From a checkpoint of a small transformer trained on Wikipedia.
Architecture: no biases in attention or MLP, untied embeddings.
Training: 168M tokens, 4832 steps.
Each number is 128 + 24 x the weight over its row's rms, rounded and kept within 0 to 255. Layers, rows and columns count from 0. The size above them is the row's rms in percent of the matrix's.

# layer 10 attention value, 160x160, rms 0.0796, rows 0-159, columns 0-39
size [ 69  71  63  69  74  68  59  67  64  68  54  70  65  61  68  58  67  61  62  71  72  66  69  65  66  64  62  60  59  64  69  59 165 156 172 176 174 167 165 170 163 173 176 164 174 161 158 169 172 173 164 164 174 172 177 170 168 181 173 159 169 163 163 171  86  81  87  81  93  89  74  71  97  90  75  79  91  87  94  92  93  82  90  81  86  84  94  92  88  93  92  92 101  84  84  85  71  71  63  77  67  67  71  72  72  71  78  64  71  64  66  61  73  65  67  77  69  68  69  71  66  62  64  69  63  72  77  73  76  68  75  74  71  78  72  68  63  71  71  69  74  60  71  65  63  63  77  79  64  72  66  70  76  74  65  67  66  61  64  68]
[[129  96  97 113 101 109 150 141 153 108 106  57 123 149 118 120 121 125 114 121 113 145 109 139 139 110 122 172 126 128 162 125 103 110 151 140 118 164 154 147]
 [ 54 131 138 156 107 156 157 139 155 114 150 104 120 149 170 118 134 112 142 141 128 172 151  83 128 127 100 123 142  94 147 146 135  92 108 102 115 140 169 133]
 [158 119 119 142  80 153 128 138 117 111 105 168 124 160  86 152 150 113 135 118  98 140 155 145 143 152 125 150 145 116 113 132  83 139 124 129 132 157 127 122]
 [ 78 104 123 103 141 126 143 137 131 151 113  55 125 108 181 144 104 165 131 115 139 146 166 135 140 121 123 144 136  96 168 140 145 144 179 125  98 106 109 143]
 [114 153 153 144 100 158 131 122 148 129 119 135 140 159  55 108  92 115 147 129 119 116 152 167 130  86  98  90 170 131 101 138 152 156 186 128 100 100 119  87]
 [123 181 133 138 160 130 142 174 142 164  98 125 132 153 122 126 103 119 140 156 124 124 101 121 110 121 129 138 113 165 137 170  58 151 139 156 161 130 160 134]
 [ 93 106 145 103 106 107 151 127 127 143 118 177 135 151 122 125 106 144 108 127 117 150 104 144 172  75 119 126 142  98 148  98 124 114 131 137 131 108 100 106]
 [150 140 140 142 153 130  88 111 133 120 132  66 120 146  94 115 130 155  86 150 133 170 132 142 152 104 129 141 154 140 126 190 115 116 128 113 107 135  92 139]
 [152 136 111 109 113 155 127 164 151 132 128 148 134 142  99 158 128 102 165 111 135 125  96 109 143 152 127 106 102 163  75 113  99 129  82 156 142 148 107 148]
 [185 120  93 108 103 112 120 130 102 130 138 127 150 128  98 102  94 152 134 123 167 137  79 124 114 125 117 163 105 126 131 121 147 147  87 137 152 121 164 114]
 [115 101 114 143 128 148 130 130 127 117 120 143 128 102 129 119 154 137 129 113 141 122 129 142 112  95 135  94 128 120 131 121 133 115 176 141 105  75  61  82]
 [141  82 140 104 148 111 159 107 132 129 126 129 130 110 132 132 112 215 133  81 131  91 142 147 106 133  97 155 134 103 152  89 122 153 176 113 133 114 207  82]
 [120 141 106 122 123 148 143 112 160 140 150 146 127 107 108 108 158 149 126 123 115 114 156 133 133 121 133  99 114  83 165 120 191 112 115 149 149 143 115 128]
 [123 159  74 146 169 126 148 153 111 106 132 121 100 128 135 146 164 120 101 180 150  95 105 136 177 132 131 138 139  87 133 146 121 144 115 109 128 115 128 145]
 [114  99 166  77 147 117 119 161 122 112 121 135 121 121 148 159 126 148 133 138 126 111  89 130 124 102 151 140 108  34 132  99 113 151 162 136 144 107 148 129]
 [127 134 183 128 157 108 112 167 101 137 116 130 155  88 138 146 152 135  84 122 136 129 113 176 162 124 168 110 147  71  77 102 157 164  79 130 133 107 161 153]
 [158 134 129 127 147 135 170 123 148 110 132 113 131 170 119 108 113 172 136 125 121 128 111 139 126  92 100 116 145  88 199 117 131 111 138 111 139 126 167  86]
 [119 170 107  89 126 105 116 143 192 180 133 150 125 112 156 163 141 142 139 104 121 126 161 114 122 137 159 138  87 170  93 110 139 153  93 114 143 106 116 142]
 [152 135 112 130 119 155 118 115 123  78 134 132 120 105 138 158 132 114 135 107  82 132 123 152 127 106 134  84 127 108 104 134 133 126 171  90 127 158 122 162]
 [165 110 127 129 195 148 140 136 154 127 142 155 108 136 117 141 135  98 122 123 150 149 163 165 151 135 126  85 124 145 108 124  94 123 179 112 162 129 163 134]
 [ 82 135 145 136 161 149 122 140 119  98 129 110 114 159 138 141 136 122 126 118  59 198 124 161 157  95 102 183 159  94 170 115 132 138 129  72 123 139 126 187]
 [170 118 160 135 165 145  97 126 120  97 123  29 137 138 137 122 126  98 102 106  69 143 123 153 136 108 116 153 128 152 120 130 124  78 144 107 119 147 133 155]
 [112 124 157 138 110 121  91 129 184 109 141 148 132 143 168 132 136 154 107 105  84 154 166  99 115 131 139 146 177  92 153 112  98 134 116 140 110 121 134  97]
 [129 134  85 115 109  82 168 123 110 120 111 107 129 114  99  94 115 109 111 131 133 151  97 127 108 138 115 164  86 129 197 127 145 107 112 142 141 115 156 108]
 [180 123  76 123 129 129 126 107 139 152 107 141 110 139 126 149 165 128 147 101  99 134  98 115 130 165 150 181 110 160 204 141 113  99 114 137 138 149 144 156]
 [107 158 140 144 132 113 152 124 141 161 133 156 133 132 159 161 173  83 137 131 158  60 150 104  96 164 162 106 129 135  81 106 153 143  76 131 146 128 147 130]
 [174 135 104 122 134 131 106 149 124  96 134 134 134 135 128 102 150 167 152 127 124 125 170  94  91 149 130 179 144 129 103 118 135 141 104 114 105 108 167 109]
 [163 143 112 149  96 151 137 129 121 123 134 127  90 128  89 122 162  64  96 140 114 131 146 139 142 150 122  45 158 141  98 111 104 136 127 152 141  94 132 116]
 [ 84 140 148 153 124 159 108 119 125 125 125 158 122 168  98 157 130 110 112 121 128 100 171 140 147 119 138  94 144 138 104  98 132 122 159 123 135 115 108  90]
 [115 154 128 155 135 132 130 145 137 154 149 123 102 161 107 128 152  98 105 168 123 175 148 146 154 147 130 140 128 105 171 131  68 130  89 119 149 125 159 150]
 [165 115 111 131  81 129 102 122  48 145 122 107 131 163 135 121 125 148 130 143 138 158  99 129 111 108 123 155 124 142 130 126 106 126 117 115 155 108 172 161]
 [138 108 147 104  84 116  99  74 103 146 117 141 147 187 119 106 125 110 166 113 113 144 113 131 151 134 139 162  87 180 154 116 115  78 149 115 148 141  90 132]
 [147 123 132 130 134 140 134 139 125  96 134 109 120 119 100 108 121 126 139 117 136 156 145 114  85 119 150 143 112 120 151 168 172  81 125 113 146 115 138 163]
 [127 136 164 116 127 131 142 144 127 136 131 108 140 115 115 135 153 142 129  98 126  84 134 159 150 140 140 163 126 128 136 173 127 107 128 177 159 117 172 102]
 [127 108 133  95 158 172 173 100 203  86 182 137 123 107 102 123 121 108 152 116 147 118 117  81 106 127 113 147 102 178 125 146 124 101 131  88 163 120 112 110]
 [149 134 165 120  92 118 115 126  94 146 116 135 132 112 104 120 129 116 119 144 121 109 155 101 178 125 122 113 147 119 122 107 126 110 126 129 156 138 143 123]
 [131 109 113 146 125 140 106 156 126  87 127 217 141 112 154 104 133 106 172 139 121  70 107 102  95 151 152 162 180 117 150 159 131 168 138  97 119 139 136 147]
 [120 139 119 108 127 162 128 124 130  73 106  37 129 155 106 183 103 142 125 117  98 123 156 150 172 116 145  96 122 141 116 158 152 163 159 138 158 143  75 112]
 [101 148 161 141 145 105 141 158 163 105 123  60 127 110 142 142 148 139 160 146 130 116 143 105 134 127 111 144 113 115 114 118 120 141  94 155 119 153 178 119]
 [158  75 126 124 102 127 145 150 157 155 129  68 125 119 135 136 125  73  92 179 127 146  98 116 162 107 143 143 114 116 162 119 128 110 134 136 128  94 160 145]
 [114 136 126 130 130 159 115 137 116 160 100 131 135 106 138 146 122  91 109  96 146  93 143 112 163 166 163 135 117 109 101 162 143 177 116 115 123 101 165 127]
 [115 110 119 142  51 146 111 124 146 158 139  94 131 121 111 159  87 156 141 134 107 117  86 110 137 150 137  87 121  69 125 152 137 116 114 108 108 123 152 129]
 [131 142 136 117 140  77 149 118 123 120 133  46 130 156 104  87 110 141 160 128 125 156 127 109  97 121 124 153 125 107 133 118 124 129  96 141 121 146 183 101]
 [151  96 178 105 106 118  97 137 156 133 101 108 125 144 150 153 156 110 191 123 149 127 117 128 123  90 119 122 122 130 116 100  99 144 138 109  68 119 133 164]
 [151 168 130 128  95 139 152 159 129 121 163  88 143 172 146 132 113 166 143 109 131 140 155 146 114  97 136 111 154 148 131 120 170 160 151  94 151 162 126 173]
 [120 137 168 159 123 106 146 122 144 135 104 128 122 168 169 151 130  87 101 105 128 145 132 122 146 145 186 108 160 172  81 133 150 123 143  77 132 132 130 155]
 [115 111 137 183 142 153 111 147 138  94 132 175 146 148 130 149 124 123 110 144 134 150 171 105 101 117 121 157 107 173 129 127 192 131 143 111 127  92 167 135]
 [142  85 135 121 131 126 150  94 130 120 111 122 142 103 119 103 117 109 137 126 124 140 156  71 140 137 128 157 138 115 135 149 160 128  63 123  93 115  74  94]
 [110 138 145 138 145 125 118 108 145 155 160 152 156 160 131 113 143 129 134 104 126  73 138 104 117 124 112 110  95 129 135 152 122 110 169 161 145 105  87 130]
 [108 127 165 129 117 144 115 129 148 117 121 163 133 138 100 110 177 167 137 130 133 127 148  93 181 134 142 127 109 124  75 107  90 125 135 141 133 161 145 118]
 [158 118 166 121 140 125 108 139 139 115 149  91 112 125  89 114  85 158  58 119 172 118 127 127 135 167  91  99 146 152 108 111 139 130 125 139 142 149 128 114]
 [121  98 143 122 108 164 186  70 108 155 120 112 120  87 199 135 113 121 138 143 127 108 113 146 137 111 122 123 104  91 154 114 180 107  71  94 123 122 140 151]
 [ 99 118  98 112 121 112 118 152 117 100 112 155 145 145 125 132 145 127 118 114 100 178 106 109  92 151 134 161 118 139 148 121 119 102 172 153 141 126 109  99]
 [167 150 178 133 143 116  86 151 156 120 117 126 116 119 123 132 126 146 114 128 106  99 166 108 110 124 140  96 113  84  89 179 122 116 200 149 141 105 116 142]
 [121 124 152 141 113 125  99 107 108 138 115 101 150 140 107 137 141 115 130 162 114 143 139 155  88 122 113 133 125 137 128 121 170 137 169 147 160  94 138 166]
 [151 122  92 154 107 141 162 118 157 124 100  50 133 119 101 115 152 178 145 104 131 126 115 128 139 162 120 120 121 164 104  98 106 119 126 170 160 151 134 133]
 [147  83 131 159 132 148 134 108 110 119 108 141 132 126 137 139 145 173  99 140 120  98 123 151 129  92 102 145 131 133 123  90 143 132 172 176 153 130 164 100]
 [124 105 150 129 168 157 111 170  70 127 143 114 102 147 125 134 159 189 175 125 116  87 103 159 175 133 112 134 102  95 155 133 130 142 126 108  83  89 113 109]
 [113  88 167 114  89 153 124 131  92 147 124 123 145 101 117 100 165 113 158  96 132  74 136 122  88 137 127 120 150 171 183 133  86 132 130 138 126  89  80 196]
 [117 132 119 146 112  95 131 105 108 127 134 107 122 104  81 156 163 216 101 126 113 118 172  96 117 131 140 168 103 135 148  83 113 131 131 125 161 147  81 109]
 [ 53  89 112 133 180 163  99 116 183 162  95 128 102 145 129 109 146 144 105 103 110 135  94 159 123 118 160 173 129 112 121 138 130 126 118 122 140 106 153 126]
 [ 96 142 156 109 121 141 125 163 131 129 129  97 122 126 148 112 131  91 143 142 134 116 148 112 104 160 123 130 123 102 101 123 130  64 146 101 124 127 117 116]
 [134 120 119 126 145 172 142 130 137 139 126 106 153 113  69 128 107 146 133  99 125 102 113 163 118 138 164 104 111 108  88 117 136 148 121 154 127 120 176 132]
 [136 148 146 113 135 175 150 104 120 102 102 122 119 167 139 172 159 193 201 146 127 138 151 130 133 124 119  93  99 128 145  84 110 114 104 161 102 108 148 143]
 [138 135 131 124 132 163  99 137 116  76 169  92 134 155 155 127 170 146  56 177 127 149 140 141 101 141 118 114 131 116 164 130 123 129 146  93  90 135 132 148]
 [182 154  99 135 144 109 101 100 107 111 139 147 132 165 124 107 122 100 151 104 132 113  62 159 158 105 177  82 132 171  86 120 132 139 119 118 121 125 104 161]
 [122 163 101 156  91 158 141 102 108 136 109 122 124 106 152 106 116 108 146 193 116 127 137 124 121  94 119 117  96 199 137 108 123 117 163 137 110 167 159 102]
 [153 138  61 180 156  92 137 106 105 142 120 147 127 116  84 124  94  70 157 109  99 143  90 160 159 122 171 110 132 129 156 175 117 126 166 176 104 135 118 117]
 [140 135  95 146  84  86 131 123 138 175 146 117 136 138 143 123 104 132 156  85 118  52 138 118  99 117 155 170 102 112 112  96 170 153 174 158 118 135 118 150]
 [130 126 135 101 121 112 129 142 121 124 166 143 127 144 135 118 146 108 124  98  85 183 128 127 124 125 138  72  79  96 162  73 152 103 160 158 120 116 139 171]
 [127 117 160  56 168 150 147 185 141 103 150  89 124 102 158 139 176  90 121 196 138 118 120  84 143 134 100 126 105 130  94 127 159 140 141 134 116 137 127 126]
 [ 79 124 128  86 129 126 153 172 109  95 127 156 136 121 122 185 113 100  95 172 126 140 168  94 103 147 121 138 122  87 175 112 118  92 158 127 114 135 102 129]
 [153 109 125 138 105 130 117 129 108 189 137 116 141 114 103 154 124 121 140  86 114  89 123 176 103 118 142  75 138 109 128 128 173 162 160 133 135 130 146 103]
 [137 128 125 138 137 161 104 143 168 121 112 117 145 116  78 116 123  73 104 117 129 112 119 104 180 167 159 129 130 170 157 167 139  95  94 157 108 168  76 129]
 [155  92 145 107  96 160 139 131 112  80 107 109 104 125 133  96 123  93 114 169 127 156  96 100 137  98 108 142 143 137 144 125 114 108 137 155 112 132  88 130]
 [107 102 164  90  59 147 165 126 120 136 153 148 152 159 125 146 137 109 129 189 174 134 112 105  87 108  90 140 139 111 133  88 118 147 135  98 150 136 131 118]
 [190 136 132 123  95 142 170 122 117 147 114 123 138  75 132 101 151 134 130 155 178 156 154 118  99 147 107 168 136 106  68 122 148 166 162 115 154 125 136  81]
 [116 119  90 112 133 176 140 106 124 106 121 146 141 160 117 130  65 112 140 119  58 107  57 113 137 142  91 136 129 123 176 127 136  87 130 143 141 156  76 175]
 [139 160 147 135 144 160 140 144  70 146 140 159 105 119 130 123 142 142 115 127 197  96 117 184 137 115 122 138 103 152 179 135 132 132 112 117 142  73 123  84]
 [151 152 149 118 137 163  98 116 149 178 133 133 111 155 125  74 141 159 108 112 121 149 148 136 131 125  93 132 119 162 105 154 171 160 130 109 142 125 171 100]
 [132 169 147 103 153 108 120 129 155 115  74 116 103 151 156 126 179 156 137 128 130 101 121 142 159 130 104 119 119 150  85 139 169 164 144 162  92 169 150 126]
 [ 97 122  94 155 116 106 112 117 120 153 163 110 129 136 153 112 153 107 110  93 123 112 202  98 137 134 137 131 178 154  91 102  78 144 107 131 117 100 132 181]
 [150 153 119 165 129 142 121 133 102 127 128 132 155 123 137 120 108  89 123  74 130 156 117 122 160 146 115 118 121  99 154 142 126 137 145 137 107 191 113  96]
 [118 129 131  66 118  85 170 163 142 108 168 122 141 173 166 193 123 172 156 156  94 141 177  98 126 140  75 117 119 103 115 139 133 134 178 123 158 143 140 122]
 [133 106 136  84 106 165 125 157 137 106 126 129 141 166 111  80 128 120 126 124 140 118 159 150 113 164  63 111 126  81 103 140 139 136 100 104 135 149 157 146]
 [158 126 134 153  95 162 128 174 156 113 115 142 159 157  84 133 149 132  94 129 149 118 169  54  90 108  83 131 165  56 155 125 117 141 112 158 100 119 117 147]
 [130 131 167 167 125 129 132 130 123 117 108 127 138 143 135 132  82 136 171 136 131 171 176 118 125 108  91  94 170 191 165 155 119 111 157 107 140 151 127 107]
 [ 98 107 122 107 159 108 101 156 111 149 158 129 153 122 139 122  79 124 115 164 117 140 103 145 141 128 138 131 119 125 135 106 108 136 108  56 174 114 114 106]
 [136 144 158 129  86 128 141 117 136 134 158 153 149 142 101 119 102  92 123 117 105 151 146 102 126 116  65 119 150 120 150 110 116 158 171 124 148 139 131  73]
 [147 101 119 120 159 142 120 116  75 112 142 102 134  77 164 130 134 136 139 115 128  81 170 138 152 109 178  92 156 140 109  83 156 103 152 121 113 116 103 139]
 [100 155 132 140 124 100 111 135 137 152  99 142 138 127 104 126 109 117 157 123 105 155 153 104 139 103 104 130 120  80 124 123  98 154 116 151 153 144 154 151]
 [125 122 152 102 105 157 152  87 128 111  96 136 114 147  98 139 124  63 140 125 146 144 103 151 148 115 153 101 128 173 138 144 135 117 100 124 112 157 130 133]
 [120 151 135 148 137 132 144 117 145  87 112 129 103 157 122 129 154 135 138 106 123 102 123 125 129 113 134  91 148 156 150 111 112  96 120 129 132 150 116 175]
 [126 196  96  90 126 164 120 154 158 130 155 145 135 140 131  82 165 115 148 151 130 135 142 118  96 122  99 115 160 110  93 138 158 147  97 135 143 162 131 165]
 [153 110 185 124  89 158 122 133 121 139 111 136 107 141 147 138 174 109 124 165 161 155 105 151  96 145 110 160 114 122 140 139 123 111 161 121 139  97 141 133]
 [117 161 132  95 125 147 184 145  91 126  93 122 115 155 131 123 153 130 152 102 152 137  80 162 101 132 123 153 105 100 139 169 163 127 103 147 110 139 140 122]
 [131  87 145 117 125 110 122 146 125 110 115 110 139 121 112 136 100 138 122 136 115 121  86 115 130 126 120 134 108 140 161 140 115 104 123 152 118  93 122  92]
 [119 134 115  88 127 114 133 133 102 132 145  82 132 116 157 185 135  56 135 170 128 140 147 127 132 130 122 117 116  86  98  98 105 148 167 171 150 181 153 146]
 [159 162 111 145  84 127 122 124  94 151 127 138 142 146 145 121 144 105 153 138 102 153 131 130 141 124 145  80 142 210  70 123 119 116 157 160 151 131 102 161]
 [105 132 133  95 152 152 138 156 131 138 135 154 115 119 129 158 125  97 103 122 151 191 108 116 162 131 110  91 109 101 198 140 131  98 162 135 131 112 140  98]
 [147 162 127 130 114 121 172  99 128  84 109 147 125 181 115 108 127 159 126 133 130 104 135 112 108 147 121 161 116 152 200 142 144 127 125 185 161 134 113  64]
 [139 144 141 165 129 119 134  96 140 179 139 148 128 137 125 126 141 132 162 114 116 120 116 112 113 139 103 135 134 143 143 127 137 103 157 107 168 115 154  62]
 [150 157 169  91 132 130 131 119 112 167  91 147 106 127 154 137 135 139 117 126 159  97 124 139 116 101 116 144 154 148 133 112 100 153  89 143 110 104 123 113]
 [133 125 100 111  93 128 151 129 130 108 139  88 126 124 131 102 140 110 140 129 135 139 128 164 109 114 119 104 147 124 155 160  87 159 175 141 127 135  98 151]
 [123 108 146 156 151 131 106 121 132 122 121 120 113  89 117 111 150 139  86  90 103 127 158 128 105 161 136 137 118 115 138 121 124 102 119  88 101 140 124 136]
 [154 110 128  68 140 124 104 117 155 100 151  74 110 129 166 120 150 106 119 145 103 141 146 135 142 115 111 141 103 116  92 154  97  96 153 181 120 110 122 149]
 [ 97 129 107 123 145 151 133 100 105 125 132  99 125 133 133 119 166 119 109  77 150  33 133 130 145 159 141 151 110 164 113 129 169 134 123 158 106  67 130 115]
 [ 98 124 154 155 140 177  96 113 122 108  93 147 134 143 133 119  78 150 128 139 139 141 131  87 133 124 130  98 181 143 121 140  57 133 113 116  93 100 128 171]
 [109 148 156  98 129 122 109 137 158 148 130  83  89 103 139 117 150 184 101  98  96 120 114 133 109  87 153 104  86 146 101 110 173 148 108 122 149 105 129 196]
 [114 146 136 143 134  88 106 106  97 166 134 172 143 157 148 144 119 115 147 166 116 112 120 140 131 119  98 111 137 102 150 111 128 122 157 179 141 136 123 131]
 [139 125 129 123 141 171 128 106 145 117 116 143 146 116 155 103 144 115 162 110 105 138 106 113 141 155 133 108 137 127 138 109 141 146 167 117 116 162 108 183]
 [143 128 121 180 141  98 142 121 156 161 117 117  96 147 110 125 117 163 155 102 120 149 113 113 104 107 154 107 131 110 181 117 117 131 137 181 137 124 132 201]
 [ 74 123 113 102 159 157 145 121 125  96 125 130 143 165 160 143  98 120 121 190 115 163 128 109  98 146 119 116 134  99 119 114  87 152 180 185 117 189 121 170]
 [ 87 159 168 113 160 122 140 104 208 100 111 109 127 121 108 127 127 108 109 117 105 177  93  93 112  99 104 139 146 111 180 110  87 143 135 112 124 172 158 143]
 [124 166 151 110 111 128 131 104 150 117 140 169 137 139 126 124 132 134 128 154 122 134 124 142 130  91  80 103 148 108 128 123 128 136 151 183 123 135 121 139]
 [153 131  96 126 103 106 139 136 137 115 115 156 131 138 131 118 130 131 124 132 168 145 124 117 161 138 108 148 113 177 134 156 129 107 124  64 123 115 137  47]
 [127 164 146 133 141 122 141 116 123 139 140 129 142 160 117 134 141 151 136  93 100  65 125 105 147  96 134 171 114 110 110 136 156 133 146 145 122 133 126 141]
 [116 129 109 145 111 130 140 145 149 167 122 130 116 122 120 136 144 102  98 106 145  77 136 150 157 113 157 122 129 147 124  97 131 108 105 132 144 143 122 104]
 [ 84 121 108 131  95 130 148 137 185 159 142 162 162  91 129 141 108 147 183 130 121 108 106 118 138 153 121 154 141 107 159 119 139 141 136 124 140 130 136 108]
 [144 104 107 170  83  93 137 141 119 170 131 132 105  75 120 148 123 145 103 133 125  91 139 127 145 119 148 124 148 119  75  80 115 137 100 138 131 150 114 126]
 [177 156 100  82 122  93 112 177 125  96 125 122 121 120 136 142 139 162 128 129 150 125 150 176 136 181 125 115 102 133  84 137 135 152  75 161 111 107 152  97]
 [122 118 137 111 106 146 140 112 158 173 145 181 114 110 145 123 170 138 126 143 139 158 127 119 144 157 111  93 148 139 137 117 140  96 119 133 107 128 139  82]
 [155 157 101 113 108 100 114 149 183 127 113 125 124 105 118 115 170 107 131 117 184 121 117 151 121 160 155 121 125 145 102 163 143 142 118 129 105 164 129 109]
 [103 115 136  88 124 142 110 108  91 127 136 130 141  71 146 105 137 133 127 154  88 123 113 149  99 140 107  61 131 137 115  92 127 141 137 113 134 130 125 142]
 [138  88  77 143  89  78 126 131 164 122 145 184 139 151 115 142 107 129 153 134 100 136  95 133 137 178 135 168 137 148 139 163 135 123 147 121 143 155 122  75]
 [156 134  86 185 123 142 109 130 124 124 153 136 161 134 152 110 103 158 108 197 155 130 121 154 141 112 104 113 162 156 115 166  93 161 115 132 134 112 140 121]
 [165 115 132 149 122 128 108 140 124 112 120 112 100 125 114  93 138 145 145 117 107 127 169 108 157 107 114 130 145 126  92 148  87 114 139 169 121  99 120 144]
 [141 118 127 131 113 144 120 134 113 102 111 106 117 138 126 145 147  96 153 104 104 118 111 146 143 120 149 119  98 133 108 116 140 135 138 194 117  75  93 210]
 [139 114 112 103 158 113 112 138 136 164 132 146 138 136 105 152 124 120 144 170 134 118  74 131 115 119 127 100 108 115 119 114 131 119 142 129 145  85 125 113]
 [150 106 160 139 110 120 126 144 118 146 133 134 138 154 132 112 116  71 136 129 146 139 148  87 140 108 124 123 125  90 107 113 128 141 190  68 125 121 160 128]
 [139 131 121 121 106  95 167 166 153 131 132  86 115 158  75 135 123 138 140 132 103 121 126 115 121 125 126 151 151 129  93 126 116 112  94 178 115 117 137 103]
 [129 127 122 113 182 135  92 161 142 123 123 150 121 106 202 122 153 156 118 132 125 146 140 117 146  95 130 137 123 171  88 113 118 136 147 109 100 160 132 176]
 [105 133  94 149 122 140 108 147 149 108 113 123 105 112  80  76 165 145 105 103 113 105 131 115 120 123 132 131 127 130 111 132 131 145 128  84 139 152  68 130]
 [ 90 135 155 128 178 149 122  96 107 153 119 116 132 123 168 153 124 129 135 127 191 130 112 105 156  99 131 135 133 141 153 125 125 123 166 135 130 113 156 158]
 [140 140  99 122 126 119 135 141 168 124 161 121 102 155  78 119 146 148 131 110 141 109 115 144 117 128 109 108  93  95  96 159 111 135 155  91 142 105  99  80]
 [134 149 138 161  87 136 155 114 163 135 121  87 125 153 103 156 139 117 147 119 138 145 162  94  87  86 135 148 167 116 149 109 117  97 120 127 129 192 101 146]
 [136 116 165 138  88  71  83 157 135 141 105 160 118 106 122 109 173 126 121 116 106 126 140 130 126 123 148 110 110 142 125 123 143 168 133 132 132 125 163 137]
 [127 101  86 123 125 113 149 143 141 124 122 133  91 113 115 157 152 143  84 108 135 128  91 115 125 181 138 114 112 132 138 116 111 116 151 142 148  73 119  76]
 [106 127  94 106 132 147 151 148 136 142 107 120 116 142 137 149 153 119 148 144 125 106 128 114 149 110 137 138 127 183 148 173 123 101 148 184 120 124 135 114]
 [118 157  88 124 136 139 128  91 132 119 126 136  80  57 143 138 140 108 135 118 157 132 129 127 111 126 107 131 125 157 150 129 108 109 131 150 125 116 136  81]
 [134 120 115 147 104 132 145 111 118 149 125 123 134 138 100 140 171  87 159 127 106 143 142 166 120 103 137 114 141 192 150 118 126 118 160 150 142 155 145 111]
 [161 141 140 130 144  81 155 185 101 118 107 147 134 139 112 132  77 167 133 126  91 150 123 151 121 168 121 109 119 109 145 135 130 105 120 132 132 125 112  91]
 [141 157 109 139  90 128 135  83 145 118 108 137 124 166 116 100 112 177  99  98  88 137 137 110 106 133 115 132 169 146 162 140 113 107 140  80 120 147 111 137]
 [156 135 207 135 146  92 118 140 128 140 100 107 123  74 126 118 111 102 130 114 148 124 119 110 167 135 145 117 122  97 133 136 130 146 134 117 107 196 171 133]
 [166 114 174 128 143 155 142 115 109 134 124 105 134 149 112 120 141 108 134 130 153 114 165 108 164 128 131 106 116 102 135 144 129  98 128 113 103  82  86 136]
 [156 102 134 100 121  66 137 178 168 120 124 153 150 117 122 136 134 108 175 160 171 137 133 131 162 116 143  98 102 164 112 139 129 132 155 165 143 125 157  71]
 [133 150 135 138 105 141 131 107 114 146 138 154 139 117 108 147 160 115 180 119 116 136 125 112  64  92 145 140 156  90 169  97 187 167 131 150 145 176 143 132]
 [113 150 158 142 121 123 123 111 159 135 136 112 106 107  97  98  93 174 142 127 112 118 165 167 111  81 102 107 145 150  92 145 115 147 165  96 121 147 136 130]
 [116 171 164 151  92  99 141 102 113 108 128 129 125 113 107 126  99  99 156 127  88 119 154 152  99  96 134  72 195  72 137  94 133 131 158 143 124 133 176 142]
 [ 44 151 121 135 119 125 133 133 102 146 114 125 133 114 113 138 115 124 108 145 160 114 137 168 123 141 152 138  96 100 138 123 117 169 206 154 151 110 137 102]
 [ 90 125 117 124 156 151 154  63 113 170 128  87 127 114 163 137 134 106 170 167 103 103 151 140  93 108 115 132 147 202 162 127 105 115 142 212 133 131 123 148]
 [134 136 126 141 141 145 120  73 139 171 138 117 101 137 115 169 140 120 168 119 163 114 107 165 119 108 135  91  94 130 136 158 147 140 172 149 158 132 141 136]
 [165 100 101 123 116 141 129 151 130 132 143 153 149 155 134 166 136  81 123 150 146 179 115 106 173 130 135 151 114 124 143 120 146 133  77 164 112  94 141 136]
 [154 171 134 142 113 101 145 113  90 129 129 178 107 153 154 139 111 134 129 135 129 204 147 126  92 105 122 128 196 145 114  57 127 122  99 136 139 157 149 152]
 [147 107 126 134 124 102 137  93 154 102 144 115 128 128  99 109 134 133  74 107 158 139 153 135 148 158 132 109  99 107  86 134 144 102 123  87 140  94 133 105]
 [ 98 137 166 148 147 130 141 131 150 150  71 144 111 130  89 126 102 161 109 114 148 108 119 143 163 150 111 121 143 163 130 168 136 142 128 119 118 165 145 120]
 [ 96 111 135 123 133 190 125 131 119 128 140 119 114 128 103 124 150 141 143  76 109  91 154 127  71 101 106 115 130 124 172 155 139 121  96 112 124 136 112 124]
 [103 115 180 115 151 143  84 178 147 121 138 111 111  98  98 110 155 130 127 107 110  87 139  96 127 151 120 145 146 118 143 148 105 145 145 117 116 181 109 139]
 [157 160 138 122 134 132 140 130 107  88 125 144 163 130 123  86 116 129 126 120 129 123 115 147 170 110 116 119 152 102  94  97 125 121  95  77  97 159 125 141]
 [163 132 118 122 157 113 142 159 141 119 132 188 150 147 129 131 151 169 141 130 149 143  71 119  99 126 119 131 113 127 134 103 140 138 116 103 130 116 148 121]]